Each number is 500 + 40 x the weight over the matrix's rms, rounded and kept within 0 to 999. Layers, rows and columns count from 0. Numbers have three digits each.

# layer 5 MLP up, 1728x640, rms 0.0385, rows 136-169, columns 320-383
518524457458441492504505457412521480464528547413527472479512529483520488556476531537576458569478574521491490481508555472460468574566536519505526459508533474485522510549505483458530448424487528
487510459529514537479496481459573556517494525512438503500537474474497521502533479520577485500564483418458536552480531466465415467473569505528430478506513476496490504501478504487492538511492510
483455492482531526544494487495513540510505579457501560441507471461482463486482492506520474508421486527527449533465497543427486478498497440440496575500503532516501454517512509542532480535452525
488464530465387504490492539595422555542468532414521543498486524460506480560530502428484548484452519506463475455417565527511485536528528539566420496507483475533491437580531457483542476470518559
491568502585464501520500512515439405549464535554504560523481498505506457497464512515489543544565492520453457509532533492458532500501543485463434508488512566496460549444495541501521512492450480
493525498435495558491505532505543491559576496505458476516445521487584432467448488575501495439439479464521489449477438504485456513390485472514478539478512482428477508475517435467510488509525526
535527537462483484518508456531544555509481519460560439494535543436519525533483525477490523567404546545501507519585568509442523423514514527543496486475487507440462478516617542519504525418493529
495480542438507536496468576503494531471500565453490510465515595496460544440538511525485552471479496481525555529564585532469558500497511420532446468487607460563476368545531539541520515479509516
476545500535502565512528501505492470532515553550463417545608551432587561517440515532499542493550590497537445517523510489523552564503474569471426465538503528530543564596555503542479492535486459
562487530524434549512435527528427494492494545517472442516503532550446455449530495440461480483578480547548466495595509462505495492484592450535443587492538505536507477608448517457411520496478500
480496507477534497474502512498537489550561506462526523516516529536506530438517561533500467481456393516534491495472543471469485499506510439432514477451456469410527602502493501529440518428509475
553507455523527488491488451502529540466538492544493545508460536513423518423532531582492475498495427486414549515428462465500459512446547461494496488531465527554480504458551446505480449554489518
417481551497487523464573535479452514481511508491517532505480504457500489480553482467490541576522497581510449465537474601477456450493507530505539459522399584563473449499533485486508457499475501
519479491545471509507496571545559472448511519550489508474489481518514480507467512439479462475523520514537510466532532482531502504452529532563483504551570522453524390515519464505501523507447506
463503524532477438474543459460517515460510521493565501472496444476449532510520474575482430516496493506555509451480428590510519535487443551553513536585459466490581380427549466537555516521513504
482440464474518463414465502503558477573500531451443513533495504526483550518483481486528535447525522477471511523481439453508436499534471538424462465482447521568461456487477418525530446416499491
471514537547477584454480457533529459471474553523589461466512523497522476460569529542534557502442528441505532436474517496514474506525573497569549456525456521448512495506560545552513501561551514
507450569512527480467469484480477487470472576559504469506544530519426447492527513519446507465530508528485473481506523509435484541454510547522570499480499549514509511538476448469398538539474470
465478511489525508557499521494463438469439490463506574520498568520476530489486424375486433555530440556465543489521493529452499596492471537469477478545483500511491549492543516496503498507435418
501521514504440502528502461547501463563492523515560469510453511518486479513521518549463444493491543473493494530466518530529549532496521464531550470484491505486502471516443510446477527504493512
486534532549564517431504535475497473542470484543520460499504539446472505500557533525520483540558482564469474502455436492491540484526486523570560428490472507442449552468484535494588551514491596
441533429513515510452544479483546445488490450456431615423459552485416472464415504452479515447484533507473488441563482510457590574534501504512507556488515502495536518529553557548513484488470466
488432438564458567512482445437509489490482503517474519482482471469495555468483500511458495492490478561448474554446517435511514462587483501487518479559513490502507480491549486521469519600505522
528494553497432534523531482518480523447469524470505406532514424530440559568546491480488488460522467519491535429538492476449478442394467457502496511445470450497596463481497517568494482512483495
433465495555541535454417481517533511526466450537457490573496493498520504555477501527501456518529542499479480461509525558475540492433446465460540516531551502465522479457505476432597548515378485
420472460452496536450428572544534430522503507512453513500484436582578432494488483531389458543430481597429501459583515487609517456493431467456536482525458577456547506481494449462488527419472493
549512526563487486475471500549464522544484525562493558536484480477478543549510544478462460484508444497511451478388520472462586510497522498539536528491517442515493505544472431508405402533446526
550500481518493424437513510538503428437475521532455529597487459471527465554478578480547474540467519459454516497532546585515485492523538495498409491402489500520475529495467448495469568454492573
512539426466572468524504523525427512617594479471527527473510550528514562542518474512513476431534464520521496567516554495528538458517507521568437498544463442644534490513518504494433572459481569
433464510504470533536492428520502514445537452568523540537496526413555439500478494479429483588530439479484557460446496540581551529448476494474502468512529453526500479496536501477500474521496464
521617497471462550460478517545567489559453465465492460579452497427572528513487451472521482470553526513496471522437476523513489480483513543540452420535485479556511503531508474565514518457466489
489524509476495476531440462473510526492581498481530564560459557471527447556580458487455464489543513497435513548580520464520486496517479485454500489506466503499510521539502483468551539478492475
446461501523409500482494509463459588501504503529546573534463483479478493474453464520510504504572487457564478522451454497515565507488543468497520504446526539527513484488497487517511551524494525
488513411450566424479541539507511505503486546451443503488509480473519524501466535536505521550471516565531511459493520443454537532494543476454444510535517483552555494435510543534491510492408524
# layer 5 MLP down (transposed), 1728x640, rms 0.0335, rows 136-168, columns 320-383
492487421506509510500451517426544507497513531483480477482453511512509484486533473505540535538528495492516526510535548518554493529495493519493504508537503435522471520517569518467461566476475442
482446501483516475528534482516476486531492502517514518498505485499548519512488532495570564480428522539522526507501479545512513519583470493495490480555522589546482459539528551506525515510501465
439481480435447502581516497492472539528466517506478485456522473447510465470460495569510488512428557514473574471520429518471544480430461414540528498524467507484498451494449494453451516560441507
428512534543526519484491579507480385562516539546489482493482515486511495436458532480513477538437462548509499452413482510472502461503505509493498531477506496513482475505528514554475492414447440
476485498488453452503474456528492530474528471489564459456502535453512488450522553443479477545486562539457535466478518555482427500509537531546549505532449498512457510514467503450491515522490513
502497499446439585542525525466524472410459503483511479519459507478559496549515552477505558499603519446562469524535462550477442550495582505551506493542446555426490492490512495461572500530408608
527512427430495531469448549495605581540396433493469481535551524520427498468569459479407527555486539505474513512539499491435480471521479495478530511513437487440474518378511506466499509497603485
532485481558536429519487493455483513458413485452451466566475458496460504565562498533575482510424425544529566528589416446479493552504519539409535514527430434428515480526496402447520496542519466
516496445518521477443490542559511595454525571511405510531464434543542595470439483501561536533536515456529499504518570488482479491412474509470537528447589503462575529503545479473526463515539502
505503529490463553555466500510480481438557479500524459460459555573428484555483468442558474499553519503494527458442510507488507484491468493609570477455509442535458531411534531446467520534453543
520431486461513489471442435465520492478560487502529439537458502500505487479499523496490482502446510502547501478505572564477495542551472527530441484443569514511528535435520536476503452466559482
564456468543469443455554518540448487475547453448513496516476548482472547490431572510539518531523547533492520471570481480524471572427492521519443501461568519498509522474517457505558473489486499
531567500474575465489529472470513489471480467532527475547460524470471484499440509487477492449518492450484555508499526530477530532561550456502444544557540541481501484502488505481569499513522537
503446477476532472488530473497468502477442418429565542520462444491565495483461480499530521504501502482468475498476558533432499578473439424499554550443530465552592465462441481434464519479554519
516504486526554508550528486551516440466514578557516444469494553427558549553482494526544489555510457497505431496503567499492480514510477498544463534504499464467515456547500479440500521489529495
542493475545512557441448530561482494431489512524470485524485506481471481500512490541556502527479540475566548501497517501473494495525526506456524560561473474486410483507492539478606577473541553
481495487541496538498515504521454487446486521442516530504510543414478466536479512504476509462502432526528548418510453510470540515457531592549445561448587526519543452473525500536444464457411544
479498513453424559467457512445452515535468526517557506473513501413573556516457536398546453493444508447470454549432488487553441495510456454513469524562467504557520489456507511541426562550498452
504413580463546482553572454459507503483472544498415541556539475443519506467511447436476476535485508485510571468491534508482456529475511528496522467496508493562539537422478539487500504469457465
510538509514458548496497471542471516540434505487527439509511488459479532514447510454570483537500541411457543553509405496502552521457499484457476531539417529528440478506492463444510530434467560
548503491471451450591446464477529429470471487536514479504528500539454492502450500495487466452509543452513474465495439512535540456569570513550509501501478489478528521527462525546484561561483537
465463554462491434524525458519478544501522526499486493536455534482525530474552478495527481531488488470488567469489394508497485442494495510454517522508505508546512515489513490512517484471497557
525487426466483615461588416465473464476505520491480482536519530524475484439513600535489538525460471483419545549502501518567606490491510462506522468505501528512531532545439471466536475443475525
476542617538546495469517526475465468538491536509499568502448563464520560434427505492471551425517533509472491494518423474559519461510545506425399535503543537547487449617498454475524479453526499
502486519486515496482522436470483512546481520525549599475529570484573518531472505514403506614501488501370505470483533480557481422499608490452529420489470530488485473448529468599578397476471498
516449458492526519516515439459548507486486476504517553527580495528466621391510535473584480493550517498586565493477575509476556513531496537423556496450499448497453461522500491480518455547541574
463443514447499492452491514424551488498608497581508537468461436480471422488493476503516552410527529529493474483449529548457473493496503440489564519510487519526482494459553491500613569487499500
542467498578557401451422515525472499438514494508493429489548398539520493519523510478513532589515491429463465522566616547485492485515527463485434462463520469418481497503448438570506553481479543
423525522498523417452593513527500467492523466474548561467536461452530500488509485503452523496529458456537538529487496513457470487433579496440482452492538517558463481472486511509467539485481588
467549525521524461577559472565519546517524482450482498528456495525516579505492522484535495493510496573513543519570505514480432459485531540508529495565419480575521556425542529483500432399484507
481507509464552526489522479529527550491513507504470499511467530508485503505449483548490501520524553477477480486511520525521496484492495380545518522448469529467512525495508493490450491486544545
453523525468552496484568495552562451519549519520511510511569455598500488491511479503515481489492449477545497516482394454506520480473443489497598498495494422467502499495453406526483552475498520
542509590498523481523478481561515487448473527510500495493510503526465458509472545524496511456523529503465453478525502493539514505511439490484499516433507454487487524487483421496548493465505444
# layer 5 MLP gate, 1728x640, rms 0.0392, rows 137-169, columns 320-383
507508519508445534468469480550511472536499446482546521457496550483533500467515484490435493501513456514460503442543477481473468474538492457472485473483503556468495408589586513473508497495507440
538522527572528577537545405533484493478469573453422514524522456486503471481502534536476413499528465536432495571498491404450449465532428549461423511519471479503475556565548504491598529557543515
469555440550483500487467477404481516507550484534520518481468606514443510431508391500443439535510424408573532501526601439584489537499493491444557487505498581529429552483485515488472503495533500
529540502507425501508483553500481401572512538494422556463492433511519504518495465532500546402511506459506457516519466515465575509489477470517439506523520549541574514507496488486466573460463455
523610524492494487526483528519545505488470535436507555490446520513476511527496530510480496436559550546465532520598540560448515506506514516537523507473561387488529449404553474513547511506413578
531463512543508386518497509484447419526455542396488429521482527461449481506541467488424450512496477515471409445541490569555519502494486512482466553474548577537479509486563509543496518539486507
479435432503526490493480438510468507429458525465549422527544485456460538532474503528435530491516564411463453542548560454496532533519496469518456527525466508485477566573509554516541538504483493
492545490519515515483472503511460525450521492527489529515558449493420560449513543494480427483523378539517572463543490491556534483442520441516464464556468449456442535488456461523531473478431503
535434565390510485420510477466437511476517525461494586443501537487456449510576442505540551484518489522462544493586504502428507501538484473492500584503523458463472437446514487469576454498492515
478506456469472530488507443478480506503482505499509512451500530488446542428557484493445442462506487523474467612544518462447498487559481439570473502526465460514487469618516497477496468415482512
544458472492517505550498512486482476451526438439429503474558481497469533508439469521494535526510510506517498408571497482429513429483491459466520516438533449449476486491487458546439522495482524
503529537523524452479457555485517469485525527487540509515450493499496543511498501502482484480535458520499458490489500457423481564546459555537483520472526485575528572482571518565549466524540583
455542600472470493541600539486457512430506519505476448522468412502481480517529501540528510483455466427545500484494487512492603552515541518537518467540474518500461504539472447469591481469514475
529525502502513512457544526537529431482514478498500368532485591449547509511522496538460510554530509523512434518554577509547479523514534541506472446444470482461430424553499489418494494495512535
528476492446457505476503512531479500437436480509548528497566536499548508453515456512460366532465525507422519500485524546463557496456495488537497473542462460467571482457501457417539516501520463
465540487481516463484512484465466433484427461433512508529477572524494507490514557483464482491516440481547484452465501537467566604420447509517483505551495524468490468523519487466464434522477554
472500524530518546429551530522466503424478485514486495470552499465506434488533514506496542566513511559551508496462509534513527462525485440477436490473487589532483561518462526506467545483552502
552512483473471571601482545550467456520527458499491466489499524563490502491513426458397470505540482569545511554557504469445526542473476494484493515506503499460449524517485487512516485479485439
544535555596481497510523499522462526486450560486503515488573467439451489502468525465443511524529536511510478524506528491453456493462473489491498531512455470475512497530482509609521548450488521
449504487466528498548545487518389356452502526503523495466461498498590410540487436442498513520504483542515512524508525477485469511576509493477466467543461448561552489573532531533449451453518529
419519491463499540523505415531488542535497557562479499502524426486502540455495541460478489516495494516496389555492524492505523443493570537553533462525493562570533488500461489479447564544484506
487425489488461432567463478543474535468466515449465485478428482456517454537464476497455554484512494498494448471521544468466506537521471476502509510488494537493461564516603549472437537529405480
499480506501487496593434472434444520459406381528540546603538446424418513439398511490457448487484474486482538480534499433434502455472519507488569555417496532518508569575471501560493512484481494
558518451440426541505551492523507515424443522435405526473544442490435558515489561478525453587419473515486524447527504489483470500541502521455552503507477516487578478469564552485546486459451421
584485557457513479469498479519454474550553549531484499527462481446481551558506556528443465535416474503484455484506475561470457489533523487540502526498436463458439471546491500567445460510559561
442496506404515473488474524529506450532498533597517533513428442526489495508501492451469488498562522419506501504537555513529577472467403545455450465426465507488580470501479491538522535562529561
512508578498486505487514476454432495525523479480544447445471535543424484503583515570421502484544463463498429497493559434477452452433495494492520478471480496467510528544532549529466475478510494
503518509586512531529503567557551493514521510522519495556516442477451511523498480470438393515552546520507495503602497410500491486392526596543485456548569442499491472489507486571495524421519506
496526460462469553473543476536471488510542572470450498466495500470507483573521448547465503506508548413440424499481557491494516479368532505487524454510436507410523480501508506573527455521446532
551542469549540587484512435512513535481460449467474496456544527548566491526444466478496613534576505477484494482469493535493504457530537476509462561483452552558491508514479454521496464548451538
511489536483458403538517498513552422495510512516476460491510485473454555529472450523508536482512539502520515464482476537489486487460492551514564501505384523493509463417538536517515506535444470
446538497545514499483541483541562533501493491509515503538518469501505458514430457506542523528539435525515438474478527545484462542541510444423474580511472465524520528519532467503496560468478470
472516559522501523445558416533498496497585550486547538475565496541567437520485457581534515533494527445519518503466471482529528493475493554549540548454477460455497418503457549478565496541482485